Each number is 50 + 15 x the weight over its row's rms, rounded and kept within 0 to 99. Layers, rows and columns count from 0. The size before them is the row's rms in percent of the matrix's.

# k: layer 7 attention key, 96x96, rms 0.228, rows 74-90, columns 0-95
# q: layer 7 attention query, 96x96, rms 0.211, rows 75-90, columns 0-95
k74 089:66 55 32 75 66 77 44 40 47 32 51 56 77 70 72 31 27 49 27 56 29 65 37 32 17 43 41 41 28 26 90 56 64 39 54 32 36 31 69 64 62 41 44 54 44 43 51 33 39 53 49 28 52 17 65 60 21 55 43 41 30 40 56 52 51 55 35 45 55 33 36 30 49 58 58 47 41 23 49 44 62 40 57 64 68 55 46 51 42 43 29 61 33 34 37 43
q75 081:55 88 55 79 60 76 45 08 72 61 33 73 43 61 52 52 55 52 47 66 30 39 49 37 48 40 65 61 41 76 63 56 03 37 34 45 59 62 55 24 40 55 60 34 25 68 44 49 46 44 55 64 51 55 35 35 79 59 39 37 59 42 41 45 32 60 50 41 60 56 71 36 37 27 39 54 44 51 48 62 52 51 27 57 59 39 43 63 55 46 32 85 49 53 64 33
k75 122:34 83 44 57 43 32 39 76 51 78 27 12 52 39 10 81 44 29 67 54 76 67 60 53 51 32 37 36 39 66 27 42 61 41 49 44 36 53 38 41 39 50 30 45 48 58 53 56 26 50 49 68 56 74 46 62 65 52 59 52 42 50 16 43 44 37 26 48 36 64 36 58 46 51 54 59 52 38 29 54 53 79 52 38 48 70 40 57 70 61 74 50 37 66 34 53
q76 099:36 75 58 43 72 49 43 40 66 61 59 38 28 63 56 39 42 64 48 76 53 66 44 34 62 74 44 42 57 41 50 36 74 55 44 53 36 28 55 56 38 42 17 30 61 47 58 61 56 41 70 59 62 66 11 20 60 75 42 55 63 65 49 38 50 55 50 74 63 49 24 41 28 59 58 73 56 44 85 69 50 47 42 71 67 68 32 54 26 56 53 31 38 79 60 53
k76 095:17 66 42 57 39 43 59 37 51 69 33 54 67 34 48 46 48 49 46 39 56 51 62 56 51 70 59 64 52 83 69 50 46 43 62 53 56 50 62 63 44 37 46 44 52 74 25 60 75 56 72 65 54 12 47 30 49 52 42 60 51 84 63 45 54 81 36 47 74 77 66 35 31 42 46 86 40 52 61 82 37 42 44 71 40 45 42 28 49 64 69 53 68 43 70 70
q77 098:36 57 81 45 36 44 49 67 59 48 30 45 49 70 32 44 44 71 49 52 39 57 49 62 48 39 50 34 37 70 27 42 79 43 51 39 44 45 39 48 53 58 41 48 29 59 51 38 65 60 76 64 32 55 80 44 65 76 37 51 41 60 62 40 52 51 64 63 40 69 48 49 28 41 32 56 00 55 51 75 14 48 63 50 46 40 59 29 36 88 23 49 69 30 52 61
k77 096:27 60 36 43 41 37 43 70 55 61 44 58 49 40 85 44 70 64 57 52 63 10 60 46 47 32 39 65 40 33 66 50 48 36 39 27 53 42 22 50 49 56 52 51 48 58 48 42 43 46 49 55 78 47 55 37 54 61 62 47 53 45 69 25 31 44 98 32 48 58 27 63 29 27 31 36 30 79 77 47 54 44 39 40 58 53 61 49 54 41 47 04 59 55 58 35
q78 090:34 42 58 48 33 48 31 75 73 59 26 66 28 48 47 89 59 33 55 46 64 67 48 25 62 40 21 18 54 60 62 36 71 53 56 41 30 44 80 52 47 56 48 44 50 31 62 64 34 79 39 60 73 43 23 67 58 59 37 57 55 72 40 53 64 69 57 45 26 41 58 52 48 22 49 72 55 55 32 65 63 51 56 66 48 49 47 73 38 42 50 60 67 72 61 69
k78 089:37 56 34 55 30 52 49 35 32 52 21 33 40 49 67 49 61 64 52 28 43 58 49 61 51 39 39 55 53 31 36 65 36 60 61 60 70 35 53 20 35 36 47 80 37 61 58 66 94 60 57 42 78 52 29 63 87 32 23 38 66 49 30 65 77 51 27 62 41 43 63 42 54 46 36 53 54 61 62 68 43 59 30 47 61 72 61 72 58 48 48 76 67 65 54 51
q79 104:18 40 35 57 50 40 52 24 50 52 48 67 76 71 47 62 58 26 44 42 51 51 56 59 88 60 55 58 56 42 56 48 66 50 58 30 54 49 56 53 38 48 30 68 26 75 76 44 38 51 52 56 62 46 58 41 65 31 23 79 50 46 73 31 43 26 68 50 48 51 26 49 33 20 34 68 49 42 53 69 25 41 54 28 27 36 39 83 60 54 65 60 56 44 24 44
k79 092:48 32 60 63 61 44 48 67 57 52 38 69 61 39 53 47 38 45 34 46 63 46 49 44 46 37 40 68 33 60 72 58 52 26 84 39 50 42 59 60 36 42 49 77 35 44 71 57 81 76 59 08 46 69 45 49 38 63 45 41 50 70 85 37 41 39 53 56 42 47 53 43 26 58 45 49 34 60 26 12 60 43 22 34 13 45 49 45 48 43 56 62 48 46 21 28
q80 098:56 33 25 61 53 74 44 28 45 58 66 48 84 57 30 58 24 61 63 49 57 87 59 58 40 41 61 32 45 54 46 58 69 54 43 64 62 46 65 59 00 42 53 54 31 35 30 45 51 47 42 37 73 42 40 55 57 63 36 16 44 38 59 78 60 45 70 37 40 42 44 63 61 54 55 75 34 36 25 28 49 48 42 51 83 58 55 61 36 44 60 40 60 47 42 68
k80 092:69 58 60 47 35 38 46 66 23 33 55 49 42 94 67 54 58 52 46 67 33 36 40 58 50 76 55 33 46 91 60 30 56 61 68 45 41 38 72 41 54 54 59 63 29 73 39 15 54 61 65 56 52 52 63 81 46 31 53 44 63 58 70 52 48 67 31 54 71 43 54 67 42 37 49 39 78 52 57 51 57 78 24 60 40 62 47 43 67 45 79 56 74 57 46 46
q81 093:38 83 39 64 50 39 79 55 67 24 55 34 61 64 37 66 41 49 37 74 48 83 50 51 52 54 42 53 74 42 23 55 38 52 10 43 56 89 40 62 51 61 65 42 61 47 43 42 69 60 23 50 54 46 66 49 41 85 47 67 51 74 60 40 57 55 54 38 60 55 41 55 44 53 58 75 51 67 44 62 42 61 38 34 44 35 32 44 66 59 70 73 34 55 47 18
k81 093:47 39 37 65 42 52 24 52 44 26 40 47 57 42 48 48 57 58 56 73 65 59 58 43 51 79 62 53 21 52 16 64 55 34 51 20 30 51 77 39 50 51 71 55 31 50 22 49 52 53 77 34 14 33 65 10 23 23 50 59 65 48 54 47 60 37 78 63 56 45 59 67 43 48 72 41 53 54 58 46 42 41 59 39 69 46 65 19 42 47 58 49 50 35 35 50
q82 094:78 33 57 51 43 40 70 22 19 65 19 49 39 28 53 48 36 49 60 48 52 94 53 66 56 84 63 66 50 50 45 54 40 51 80 61 80 37 43 43 51 57 49 52 44 46 59 64 34 46 70 49 26 74 55 46 46 47 52 36 31 64 66 77 24 46 39 26 58 53 52 54 62 67 68 53 34 34 49 47 67 42 36 29 34 36 63 45 72 62 52 39 59 47 71 65
k82 093:66 44 67 42 78 42 53 29 38 52 67 79 65 43 56 12 45 66 52 48 75 47 42 43 41 32 80 61 31 36 50 48 46 48 58 55 47 66 22 65 41 52 71 50 53 59 48 49 35 46 57 51 25 70 74 49 62 46 81 49 27 25 40 68 49 47 32 52 68 59 55 42 55 32 29 26 51 33 70 58 59 31 71 56 46 38 61 32 78 61 65 32 51 81 40 51
q83 093:63 21 50 57 39 48 32 31 58 52 45 48 56 80 60 11 38 48 56 48 56 61 38 59 43 61 56 45 52 43 47 40 64 76 27 58 54 76 47 49 58 44 72 61 39 89 23 63 48 58 48 56 63 55 37 42 35 39 42 64 32 42 57 51 36 48 49 32 53 67 31 04 45 39 21 61 64 62 51 60 59 51 73 30 35 61 35 62 25 41 70 36 44 74 68 31
k83 088:50 59 66 50 44 51 55 64 29 45 61 47 88 55 62 67 41 36 48 75 60 47 65 06 51 28 59 53 42 71 51 49 22 49 54 47 58 65 53 55 75 54 25 40 69 42 71 42 43 50 45 69 52 61 86 38 62 61 36 34 35 59 26 39 59 61 52 47 50 47 53 54 71 66 38 46 72 72 50 49 25 30 41 77 39 35 29 44 48 78 76 76 39 57 46 54
q84 095:52 77 44 46 35 52 70 20 53 50 19 58 55 52 66 36 70 17 27 61 80 71 56 56 33 39 43 36 30 45 67 54 65 45 46 46 14 40 43 49 41 73 31 41 50 60 40 63 52 16 54 50 40 65 35 67 70 34 61 45 51 27 57 48 39 45 31 53 36 48 56 60 38 48 28 46 36 31 36 37 60 73 51 56 45 61 42 52 50 79 75 49 57 67 27 24
k84 103:42 53 47 78 62 37 69 38 52 47 41 61 77 29 56 43 49 49 42 40 33 48 42 46 51 79 72 62 32 56 72 56 69 56 66 63 46 63 68 50 14 31 27 55 39 71 55 58 55 32 35 28 51 62 42 60 60 32 21 75 54 48 53 36 41 61 41 75 87 37 10 45 70 68 35 48 60 43 40 26 53 52 41 72 59 38 53 46 56 34 51 44 61 53 27 38
q85 090:63 39 53 76 41 54 62 67 46 52 44 36 44 47 33 38 60 58 35 71 45 64 60 44 34 52 45 58 27 57 31 62 51 67 50 51 39 41 46 52 57 46 40 43 56 54 51 23 31 40 25 52 71 87 37 49 99 55 45 74 32 64 50 73 48 25 58 52 70 10 45 59 44 32 30 47 30 23 46 44 59 69 46 55 37 27 48 70 61 34 66 71 47 53 28 42
k85 088:69 52 52 73 59 69 57 22 36 68 60 42 70 64 45 51 52 42 46 32 52 44 32 48 32 32 66 53 59 73 58 62 51 45 57 25 40 42 41 59 32 55 62 47 47 64 43 59 29 23 67 46 92 76 45 62 37 28 50 47 79 70 61 61 41 76 19 42 80 54 73 52 53 42 85 43 70 33 37 35 54 57 43 49 59 42 54 84 37 54 53 43 44 52 35 52
q86 092:58 43 41 59 34 35 33 52 60 46 52 42 65 11 65 52 57 57 71 57 47 53 49 43 54 55 62 38 19 42 25 66 43 55 66 53 40 50 48 95 44 68 44 69 38 35 32 48 22 12 61 43 24 58 53 51 20 41 73 45 64 75 56 39 49 44 38 64 48 29 31 62 59 37 45 49 44 61 54 37 44 56 58 43 61 45 34 39 58 41 78 38 41 16 37 78
k86 080:56 59 54 49 43 65 53 67 79 41 36 43 56 31 67 68 67 49 40 48 62 63 50 38 53 46 40 08 44 60 67 60 43 49 04 36 69 57 33 59 58 38 30 49 54 31 19 55 52 77 34 07 38 49 30 42 64 11 51 64 70 60 61 68 53 44 56 55 73 50 51 50 55 40 44 38 64 63 48 51 35 42 39 53 25 57 46 75 41 51 64 31 43 67 45 48
q87 098:24 41 35 60 59 50 67 40 57 56 50 38 60 40 55 29 77 59 48 32 52 70 62 66 54 40 43 50 71 50 49 65 53 45 63 58 52 48 62 55 58 37 75 38 55 19 34 55 27 42 46 55 79 42 76 18 42 67 31 48 50 59 19 56 57 58 41 88 46 35 48 28 70 58 43 73 40 34 42 67 43 17 67 53 37 46 23 17 41 43 50 27 43 65 41 61
k87 088:52 71 73 81 32 30 40 36 53 39 69 47 59 60 30 34 61 68 65 50 30 65 54 37 70 43 77 48 66 35 55 37 52 74 52 72 49 49 44 52 46 58 97 69 47 28 55 59 72 71 57 32 42 42 39 43 61 43 46 40 24 58 44 41 26 31 45 54 60 53 56 61 51 39 39 62 45 56 46 74 31 31 76 18 46 52 58 44 07 51 67 50 51 42 51 45
q88 086:38 55 32 33 54 39 13 52 30 56 42 63 31 63 37 20 38 79 42 66 71 50 47 56 67 27 70 25 43 44 64 58 43 66 32 57 51 22 49 53 33 49 48 35 34 73 40 68 36 56 68 54 54 74 59 50 70 64 61 59 76 52 90 44 21 45 69 32 44 60 52 77 23 46 59 51 69 55 50 46 44 38 57 56 61 28 62 55 68 42 51 55 48 60 57 35
k88 086:28 47 22 46 45 39 42 43 53 50 38 40 34 47 74 51 42 47 60 57 56 52 54 86 20 55 49 77 57 47 49 35 57 37 67 39 38 52 19 51 66 48 37 53 63 61 68 34 36 45 38 75 44 50 60 65 42 52 55 68 64 37 83 46 52 38 27 63 52 54 49 65 47 41 63 42 46 58 33 53 39 38 10 86 51 57 41 57 10 81 30 46 57 24 52 35
q89 085:52 83 63 59 57 68 41 62 56 54 76 29 35 66 68 50 43 29 40 37 58 53 54 39 30 31 37 41 46 55 56 55 99 42 32 55 75 17 36 67 40 58 48 43 23 58 56 34 43 40 41 61 49 48 46 62 47 52 61 58 40 51 40 67 31 49 58 52 61 35 14 51 55 51 66 77 53 40 46 43 29 47 35 75 39 68 33 59 83 48 56 49 46 25 74 52
k89 085:84 53 67 78 42 37 63 53 55 66 58 45 39 39 41 56 53 62 40 19 75 71 50 52 48 56 48 62 79 59 62 71 52 32 69 38 72 57 53 56 50 69 32 58 16 64 42 39 40 64 58 71 54 32 50 52 43 67 29 45 52 65 66 57 38 58 63 31 42 60 37 44 54 55 51 51 56 45 63 46 24 64 28 41 30 66 40 67 58 77 89 49 74 53 83 59
q90 098:42 63 41 45 25 50 75 34 45 36 56 60 69 50 50 26 62 56 55 58 23 67 78 57 44 54 61 17 50 40 53 70 72 65 22 50 59 45 41 37 58 31 32 64 51 37 56 39 35 50 50 49 30 64 57 47 55 34 44 51 75 61 56 48 20 55 33 49 44 73 58 37 61 33 94 34 67 27 42 69 49 63 64 31 33 22 54 56 28 52 63 52 78 43 50 67
k90 078:46 48 20 50 45 43 58 49 30 51 63 38 67 24 51 45 44 84 43 89 37 54 74 45 43 63 48 52 52 53 50 51 24 39 87 61 60 55 40 32 54 54 51 70 38 50 28 69 45 36 36 07 58 33 61 48 51 55 48 08 43 30 53 46 42 24 63 38 47 51 33 75 53 47 47 45 63 30 49 52 48 51 64 24 24 35 38 42 46 41 37 69 32 51 58 57